Each number is 128 + 24 x the weight over its row's rms, rounded and kept within 0 to 255. Layers, rows and columns count from 0. The size above them is the row's rms in percent of the matrix's.

# layer 11 attention output (transposed), 384x192, rms 0.0839, rows 229-242, columns 144-191
size [ 91  96  84  87  99  92  83  89  84  95  90  97  92  82]
[[149 122  96 124 128  61  92 173 134 108 124 116 151 105 141 130 123 193 119 174 117 145  91 130 123 120 140  89 138 182 119  90 118 100  93 104 116  90 156 133 122 144 128 148 161  88 130 134]
 [124 142 133 111  98 124 111 143  73 112 180 153  90  94 111  82 107 122 146 165 144 139 109 132 144 118 117  88 126 113 112 101 108 165 147 112 149  96 128 117 145 176 136 131 115 141 155 135]
 [128 106 151 111 138 114 126 116 121 151 148 121 142 115 121 136 134  98 142  92 134 121  80 125 115 156 104 114 141  93 129 123 109 148 148  96 108 109 107 168 129 158 125 144  88 120 125 183]
 [ 68 103 128 131 171 117  79 144 142 100 120 132 116 111 130 163 127 127 122 135 148 133 144 113  84 108  97  77 203 141 112 181 125 165 139 119 134  97 137 160 130  80 159 149 121 134 132 106]
 [149 140 133 117 107 107 127 124 211 172 127 121 137 138 131 115 131 132 120 152 133 175 128 144 110  70 143 128 158 109 117 135 125 135 148 148  92 175 101 125 150  92 109 115 160 179 127  82]
 [104 161 139 156 138 139 111 109 164  92 132 136 106 163 110 105  82  92 144 108 151 156  89  94 104 162  74  91  95  99 123 128 135 108 158 103 147 115  93 109 137 179 137 127  83 128  94 124]
 [118 182 165  75 133 136 128 144 131 159 137 133 100 128 135 108 136 105 121 145 131  97 162 134  86 112 168 156 115 121 122 164  74 123 134 155 144 129 145 111 131 145 123 132 121 166 106  91]
 [149  98 142 161 171 173 130 116 108 170 124 118 132 144 153 124 116 137 143 115 170 137 123 127 154 150 125 120 139 149 111 143  72 135 134 117 149 115 120  86  98 160  93 104 134  79 102 122]
 [108 146 118 136  88 116 128 117 162 165 149 149 163 178 127 102 123 125 169 148 148 130 139 158 145 160 117 125 114  31 145 135 139 102 137 120 134  65 100 172 123 155 167 134 138 106 118 151]
 [121 174 149 116 134  89 145 134 105 149 110 141 132 122 116 115 129 104 152 162 160 114 106 162 142 121 109 135 128 155 177 108 141 101 148 158 149 162 122 133 125  90 101 148 115 124 137 129]
 [129 133 146 116 110 150 111 126 159  98 151 165 136 112 144 170 113  90 144 117  71 164 145 159  65 125 139 137  72 127  92 114 144 118  96 152 111 118 120 108 116 143 127 156 126 139 129 114]
 [155 138 103 108 105  92 113 133 144 144 150 123 146 140  91 154 137 126 138 169 141 148 155 108 138 149 149 118 157 116 149 109 143 159 134 132 145 128 122 149  96 111 143  69 125 151 146 107]
 [102 101 152 160 127 178 103 132 123 126 105 129 171 160  95 175 130 108  95 185 116 125 131 129 133 121 106  74 148 111 123 110 145 157 151 129 102 120 130 164 116 130 148 132  91 128 109  98]
 [104 148 106 123 160 142 103 138 175 120 112 143 118 167 108 151  70 104 131 149  82 159  80 137 139 143 134 132 102 144 116 135 147 112 139 120 133 100 155 182 121 143 165 154 126 134  90 148]]
# layer 11 attention value, 384x192, rms 0.0994, rows 230-243, columns 144-191
size [102  86  95 107  96  85  94  86  96  93 100  96  89 104]
[[125 137 126 108 105 174 127 122 165 163  86 124 182 137 116 142 119 126 114 126 162 132 128 148 146 127 119  89 125 144 114 100 132 143 161 148 166 155 167 110 118 124 139 116 136  74 139 103]
 [137 152  94 125 106 155 127 135  96 130 110 123 132 173 147 127 136 174 124 170 159 144 160 124 132  92 160 150 107 142  93 117 119 124 138 140  72 149 180  67 102 135 128 121 118 121 134 100]
 [114  89 138  93 143 136 148 144  89 159 138 158 173 145 121 131 110 123 123 104 113 129 115 135  81 160 135 116 117 115  79 124 139 124 134  70 143 143 143 105 162 156 100 148 139 163 126 127]
 [118 119 137 104 115 118 107 150 122 109 141 141 166 139 111 128 152 173 115  89 133  84 143 113 123 181 112 105 106 119 110 131 152 127 162 115 150 117  82 124 137 142 116 112 115  98 127 184]
 [117 161 150  88 147 138 145 112 112 122 128  98 116 123 117 171 127 101 100 149 149 133 118 150 146 138 164 147 168 130 118 157 141 102 138 125 119 167 116 103 156 115 108  76 164 156 182 113]
 [137  94 101 150 150 100 134 137 142 106 131 112 115 112 131 100 167 138 121 157 152  98 100 103 152 143 125 162  95 148 144  72 160 120 167  88 161 108 131 117 158 128 150 155 121 138 114 130]
 [127 115 147 131 114 108 102 118 160 107 146  90 142 120 103 155 127 201 119 169 148 146 109 114 120 125 139 121  89 102  94 102 117 127 162 155 113 127 136 150 164  76 121 129 138 184 152 104]
 [160 135 172 135 124 127 109 156 124 107 104 104 139 119 140 120 108 131 120 136 112 109 101 183  99 189 104 145 133 167 107 105 158 168 142 114 115 176 151 119 130 116 126 153 133 121 106 148]
 [178 132 112 108 129 167 121 135 142 116 117 145 135 106 138 161 128 167 128 141 115 157 157 121 123 124 159 138 118 145  81 114 117 101  93 110 103 136 114 136 122 141 131 121 126 180 180 131]
 [101 144 155 115 114 149 170 131  87 132 108 134 137 104 134 124 137 152 131 131  98 140 132 137 211 140 125  93 133 128 129 104 141 129 161  88 131 137 132 152 156 109 145 111 153 115 104 104]
 [127 146 158 104 120 172 153 169 151 138 124 154 160 119 116 152  96 121 151  47  99 125 106 102 113  82 113 146 151 129 137 136 109 136 105 131 117 179 134 111 137 162  84 139 150  96 126 136]
 [140 134 119  96 152  96 140 110 132 121 124 140 107  92 123  89  94 114 160 147 141 118 157 102 106 171 128 168 102 128 149 163 134 106 113 145 132 118 121 188 129 141 114 110 125 127 127 134]
 [202 155 135 128 144 124 124 129 125 130 140 121 127 111 104 155 170 144 146 145 193 129 149 118  86 105 137 118 141 132 138 153 122 116 112 105 101 124  98 105 109  88 131 122 133 134 109 155]
 [179 150 106 132 163 140 153 122 194 165 145 134  86 101  99 140 101 131 107 122 141  93  69 139 103  74 132 174 111 126 154 125 116 120 122  96 154 177 145 106 135 117 144 127  97 115  81 177]]